config.yaml
n_kv_head: 1
d_mlp: 448
norm_eps: 1e-06
rope_fraction: 1.0
lr_mult_down: 2.0
lr_head: 0.0116
decay_fraction: 0.658
batch_tokens: 65536
steps: 4096
Each number is 128 + 32 x the weight over its row's rms, rounded and kept within 0 to 255. Layers, rows and columns count from 0. The size above them is the row's rms in percent of the matrix's.

# layer 2 MLP gate, 448x160, rms 0.0748, rows 305-311, columns 0-159
size [102 104  93 101 102  98  98]
[[105 189 158 173 152 140 135 108 188 169 159 163 129 102 134  97 147 126 129 106  64 171 192 168 141 107 123 153 119 109 157 126 147 141 121  79 156  87 123 219 141 109 138 170  87 127 143 187 133 103 134 130 133 162 144 121 163  63 165  94  90 129  84 166 170 139  72 160 119 107 211 115  66 131 115 113 103 150  68 119  72 143 113 152  94 125 169 160 143 112  97 102 160 104 162 143 118 133 108 113 125 128 173 158  83  93 136 111  97 123 102 126  75  86 202 172 116  83 111 146 145 108 125 165 180  80 136 133 158 213 161 140 119 116 181  99  99 156 132 134 171 130 123 114 127 142 155 108 186 151  95 120 101 167 129 169 128 151 142 116]
 [142 111  99 234 146 184 110 153  83  71 170 170  77 101 104 128 100 112 117 156 140 113 144  45 143 110 161  94  45  96  91  91  83 107 149 143 175 122 168 101 120 147 164 163 108 150 137 134 120 162 131 133 142  39  85 130 168 145 138 113 142 150 122  64 127 168 145 133 124 109 119 165 102 156  49  88 123 140 106 112 116 165 162  83  70 141 144  76 141 159 117 143 108  90 127 137  74  95 105 156 115 151 114  84 110  93 168 110 137 121  64 111 186  89 116  92  99 126 126 158 124 142 128 111 120  88 145 187 101 125 107 144  66 135 119 144 130 117 152 167 170 153 151  97 101 133 147  98  77 101 141 102 128 173 115 154 152 145  97 117]
 [137 114 140 158  88 174 154 122 125 140  76 121 119 119 137 149 157 126 216 142  67 136 131  90 106  90  95  78 133 174 138 102 151 151 164 108 126 179  99 118 172 160 147 154 108  85 127 178 145  92 146 143 128 137  92 121 136 110 106 183 116  49 177  82 147  68 147 100 154 196  74 150 113 152 105 164 116 160  97 114 121 130 146  94 112  74 160 149 126 112 146 100 130 158 153  95 134 128 172 181 125 144 138 111 145  98 123 141 128 182 130 170 134  78 157 100 147 105 142 121 177 157 170 130  87 161 142 140 128 106 120 136  34  75 154 132 162 170 119 126 102 166  77 110 131 127 110  68 105 104 116 183 198 160  90 140 189 187 125 159]
 [ 88 119 185 108 167 105  95 200  56 125 107 159 100 150 111  96 139  99  37 110 194 152 139 115 155  43 102  69 144 159  87 151 102 161 112  87 156 148 148 113 182 109 112 183 123 194 118 120 133 188 161 170 101 110 142 125 126 177  85 175 104 134 140 110 110 141 129 133 176 144 117  95 132 161 138 162 121 100 122 124  83 108 165  97 110  92 103 113 135 117  73  81 135 124  86 174 125  73 154 109 116 121 101 109 104 135 127  83 136 123 132 149 150 131  87 142  72 174 112  41 100 141 155 109 194 134  76 113 102 140 129 150 104 154 120 131 162 146 188 189 109 150 152 127 124 128 182 136 156 109 118 122 117 108 119 103 157 138 166 145]
 [107  91  84 164 110 122 114 117 179 118 114  90 101 136 103 138 112 163 152 103  94 156 119  81 146 174 103 111 123 169 131 123 206 158  90 137 173 178 140 115 113  97 146 148 186 106 148 139 162 102 153  98 105  93 140 142 109 102 156 104 142 224 133 112 121 157 125 173 130 153 110 202 104 132  62 136 176 116 199 108 130  84 168 109 130  68 110 103 218 133 149  65  99 118  90  95 140 119 116 169 175 119 159 102  92 123 137 148 190  99 152 102 127 156 176 163  98 117 166  79 140 120  78 170 154 113 102  66 131 130 133 133 122 134  63 133 164 121 139 150 177 139 111 105 123 170 123 159 168 166 137 112 181 132  91 160 155 104  91 138]
 [114  81 164 196 206 134 179 166  69 149 147 127 114 105 117 119 120  82 127 121 116 132 168 129 116 167 161 113  77  97 127 114 134 112 136 119  93 126 191 140 146 164 131 123 134  90 138 132 165 156  85 163 123 141 112 129 180 121 110 108 125  98 114  62 150 173 154 125 117 103 151 127 137  92  91 206  57 135 158 113  95 183 114 170 127 119 130 134 142 122  89 122 175  84 152 110 145 196 108 166 136 127  88 124 111 115 113 127 210 161 117 165 153 111  63 173 112 197 161 146  97 152 151 147 134 113 161 104 203 167 143 136 115 159 131 140 150 108 165 141 144 141  92 139 159 149  45  96 116  96 107 118  87  97 136 106 150 118  78  47]
 [155 149 137 110 122 169  35 145 132 113 135 124 151 156 116  66 133 122 151 119 127 124 182 147 104 101 107 123  97 155 109  70 164 126 110 123 101 105 169  87 200  79  67 132  86  98  88 141 145 125 164  79  78 133  71 165 149 178 132 136 108 161 176  99  67 158 121 140 122 127 219 141 112  81  70 121 107 135  95 165 140  55 113 136 106 145 132 144 113 149 113 164 119 128  97 158 140 135 123 104 164 144 114 129 130 111 102 161  77  98 120 133 121 135 114 113 150  77 108 110 157 156  96  75 180 120 106 111  99 111  94 166  38  96 122  98 134 129 158 190 105 151 111 151  74 107  58 142 115  95 144 143  92 158 163 169 111  96 177 116]]
# layer 2 MLP up, 448x160, rms 0.0743, rows 305-311, columns 0-159
size [101 103 100 101 107 104 103]
[[ 93  59 156  79 109  90 138 131 137 110 186 145 164 166 110 123 174 159 147 132 141 108 180 152  96 151 148 111 149 117 146 146  97 112 116 168 115  97 135 169 184 111 160 104 141 142 141  39 111 169 151 108 102 107  87 126  72  82 141 126 170 131 121 100 168 157 114 156 103 124 145 178 131 134 121 179 118 118 156 154 196 177 121  60 148  88  99 128  94 149 168 167  57 119 135 106 100 223 117 144 132 112 171 109  62 144 167 152 212 101  85  73 157  93 178 129  96  96 154 117 108 143 143  82 139  57 147 116 154 136 106  96 120  95 147 145 125 129 115 164 127  90 106 150 160 136 136 128 103 149 102 175  96 146 114 140 138  92 150 158]
 [124 165 117 117 110  77 140 108 153 159 171 150 135 102  73 122  92 145 170 136  68 150  92 145 173 141 125  66 150 190 150 113 126 174 162 146 193 103 128 168 179 152 102  99 136 160 127 176 143 134 124 107 189 163 134 109 104 122 105 127 159 186  97 123 142 157 145  73  58  79 207 134 124 129 153 113 109 118 133 115  98 172 145  44  84 148 164  72 154 107 180 132 131 116 125 161 132 118 129 137 104 169 156  79 105 129 140  82 179 118 123 120 114  72 160 114  97  99 142  98  95 111 152 136 104 149 115  82 112 122  74 146 166 166  82 128 118 153  96 156 162 131 127  84 116 169  96 107 165 119 162 172  71 140 112  86 143 191  81  96]
 [131  95  92 130 101 104 148 141 119  95 146  95  54 122 117  90 162  94 186  77 155  82 118 123 146 100 125 120 175 144 102  78 138 120 101 107 101 139 174 142 104  64 131  91 136 122 135 130 138 153 127 167  92 124 166 118 160 131 137 136 135 126 165  98  86 117 152 112 160  94  74 181 122 183 125 183 108 146 116  34 130 112 163  69 151 116  81 159 118 113 147 181 168  97 138  90 200 115 120 108 126 130 132  86  82 203 166  73 109 119 144 153 116  94 111 116 113 158 132  92 124 151 117 131  92  91 140 129 105 112 133  90 254 125 136 110 134 114 129 100 110 123  68 156 131 152 165  79 106 140  75  94 109 111 112 104 167  89 137 183]
 [142 165 154 172 159 175  91 125 134 131  75 133 119 118 143 120 126 103 128 118 108  81 179 122 132 139  95 108 103  89 147 197 102  92  90 163 107  81  84 126  60 136  90 124 108 102 152 128 142 157 119 135 100 110 138 143 153 162  67 113 128  90 104 124 111 138 146 141  80 125 139 196  82 167  52  64 142  98 127  77 122 122  94 149  95 120 174 146 134 101 114 106 124  84 165 124 144 171  87 111 151 161 188 140 114 166 111  74  80 103 117 154 127 180  55 101 129 168 146 140  50 122 146  95  87 132 129 109 163 117 196 173 180 206 154 123 118 112 157 125 144 160 126  90  87 133 159 112 110 131 151  90 198  91 126 100 155 114 149 162]
 [127 155 144 157 184  93 104 122  93 133 126 101 171 164 150 172 114 115  91 122 101 148 193  61  80  91 123 119 104  99 136 138 121  85 140 104 162 131  79 124 135  99  74 135 154  98 141  72 105 155 145 111 156 102  75 116 113 128 144 119 112 118  68 117  92 155 142 126 161 104  84 125 112 108 142  93  96 148 129  92 153 119  94 119 158 112 119 116 127 163 129  59 100 138 118 175 119 165 120 156  94 124  90 139 143 139 152 104 165 136  66 108 120  99 132 121 109 192  93 198 132 144 150  83  36  59 153 144 118  74 157 168 130 117 156  69 100  99 125  89 101 150  79 210 131  98  62 173 132 159  92 117 219 141 105 105 147 125 123 124]
 [124 135 106  67  70 113 108 122 172 113 135  98 162 176 161 157 101 115 117 156 146 123 124 153  82 187 135  81 108 146  86 120 166 122 159 132 133 123 200  90  99  88  71  88 149 119 108 136  65  82 195  92 139 122 105  91 160 135 164 129  60 149 105 114 125  90 102 146  95  77 150 126 117 149 177 164 127 120 107 144 126 133 131 134 145 145  97 102 147  94  90 109 123 122  80 133  85 138  58 139 137 162 140 122 100 193 143 164  81  98 119 104  72 134 133  32 142 102 132 120  89 148 206  95 136 136 175 147 101 110 111 139 177 123 192  83 137 110 172 114 137 191 137 152 138 188 125 123 112  68 135 145 111 118 127 199 105 132 138 125]
 [104 142 120 179 137 131 130 174 135 112  79 177  78 108 121 194 108 107  97 111 127 140 171 140 149 153 142 117 128 139 119 133  63 149 105 102 149  86 129 132 110  94  63 116 155 165  75  71 104 154 156 102 147  97 126 137 123 163 100 117 115 136 134 145 132 156 160 120 101  98  97  98 159 169  48 107 122 152 115 103 100  96 133 166  87  90 161 106 123 115  83 133 131 133  93 129  78 126 155  72 102 127  33 134 145 165 126  85 100  79  97 155 108 126 123  85  96 100 129  96 141 154 150  96 122 149  73 131 118 208 157 178 148 116  49 179 115 121 152 125 155 161  74  49 144 126 154 124 149 147  80 155 139  90 137 108  39 149  95 113]]
# layer 2 MLP down (transposed), 448x160, rms 0.105, rows 305-310, columns 0-159
size [ 99 104  96  99  94  97]
[[149 179 169 159  80 147 166 112 155 151 117 127 148 160  85 106 118 131 109 129  94 111 123  97 128 161 156 197 138 150 112 169 107  94 128 150 117 143 127 114 137 139 104 146 158 171 140 160 194 140 129 124 157  86 105 171  92 127 110 124 142 140 167 109 119 191 211 114 156  74 143 128 125 133 116 100 128  82 174 132  90  71  89 100 121 120 131 183 140 184 101 111 187 106 113 156 177 142 176 142 107  93 112 161 115 148 128 153 171 164 125 148  91 128 126 121 131 105 139 109 135 136  71 148 126  65  92 111 130  98 132 129 131 162 173  87 144 121 166 169 103 180 148  77  82 104 123  70 172  39  89 163 106 189 127 147 201  49 107 148]
 [129 137  92 173 138 129 155  99 157  78 129 104 181 150 152 110 127 108 130 146 122 114 157 147 171 127 107 124  61 131 132 126 145  93 146 159 103 115 129 163 116  16 170 120 141 145 228 145 181 126 172 140 127 154 140 128 121 142 165 133 149 111 150  76 140 127 157 113  68 167  72 101 102 198 101  89 125 142  86  77 150 149 119 130 111 202 156 130 176  81 104 109 125  95 165  81 170 114 120 189 102 155 136 116 146 152 117  96 151 152 164 157 121 173 138 144 145 137 103 144 164 112 138 132 109 110 206 163  74 108 101 122 107  30 128  79 155 139 145 144 101 200 151 170  95 121 170 137 115 111 113 119 158 130  83 149 130 120 145 136]
 [ 67 116 128 160 149 157 112  95 171  96 112 140 113 114 180 120 151 125 107  99 196 140 165 180 156 152 172 144 145 127 113 145 136 142 131  71  81 128 132  93  86 115  90  96 111 120 184 139  87  89 181 103 114  57 146 121 153 132 179 160  56 163 188 147 168 111  91 118 124 145  77  88 130 140 153 176 116 103 134  82 125 188 156  91  99  90 138 133 114 108  80 158  90  76 129 120 139 141  89 249 155  90 107  62 112 122 116 160 128 136 142 136 119 125  96 136 132 135 116 121 129 140  70 176 137 148 175 115 165 142 132 120 134 150  95  96 134 138 106 151 152  95 169 110 104  94 141 109 143  99 165 141  79  56  70 105  93 124 106 150]
 [128 142 110 107 213 150 141 158 100 146 107 109 164 110 128 178 149 144 110 151 147 107 121 154  94  97 136  90  99 111 105  75 133 109 165 171 106 195 153 191  88 150 120 153 184  63 101 150  97 160 132  77 104 109 108 169  84 125 167  76 104 146 125 165 164 159 118 109  92 123 161 100 157 180 184 134 126 113 106 122  97 102 133 171 112 190  76 160 141 158 138 106 104 163 134 145 136 110 135 120  61 156 111 146 103 131 156 153 193 107 104 168 160 113 122 121 128 117 213  75 106 129  64 115 136 108 158  96 106 115 122  96 170 160  86 127 187 169  89 133 136 138  97  84  92 146 137 151  86 156 100 136 100 156 127 146 208 139 187 104]
 [ 70 132 152 156 105 128 101  87 134 111 108 127 130 148 156 158 148 132 165  88  98 115 138 125 158 127  93 146  92 165 136  83 216  62 110 141 153  84 143 103  97  99  96  94 163 157 147 131 118 148 127 154  99 131  54  80  80 131 106 242  98 141 156 100 111 112  95  89 129 103 113 144 141 154  76 114 102 111 179 105 122 104 130 109 150 155 119 124 116 141  99 140 151  77 131 189 120  90 114 110 148 133 206 156 100  77  27 168  74  74 120 139 102 157 112 151 167  61 117 148 135 111 137 156  96  92 158 145 148 116 143 132  85  86 133 127  77 141 165 172 165 133 123 135 155 105 136 190 140 136 156  89 118 112 118 120 126 124 121  64]
 [196 159 140  86 191 133 107 131 155  61 165 159 127  89 130 118 174 130 146 134 194 137 117 105 153 166 121 177 102 161  92 115 153 161 139  95 152 124 124 149 104 187  47  97 170 129 120 173 160  96 132  84  85 152  84 125 120 108 187 110 125 174 107 115 152 122 161  85 174 136 155 112  82 118 139 160  89  87 158 162 102 169 147 140 153 162 140 141 124 172 131 102 110 134 140 106 165 142 112 119 223 146 149 114  97 152  73 133 114 124 137 152 162  80 111  43 157  88 125 122 135 128 124 150  95 130 143 134 108 119 172 124  94 107 130 130 144 168 173 182 214  85 158 126 163 134 128 141 169 143 108 130 138  73 148 122 111  80 184 173]]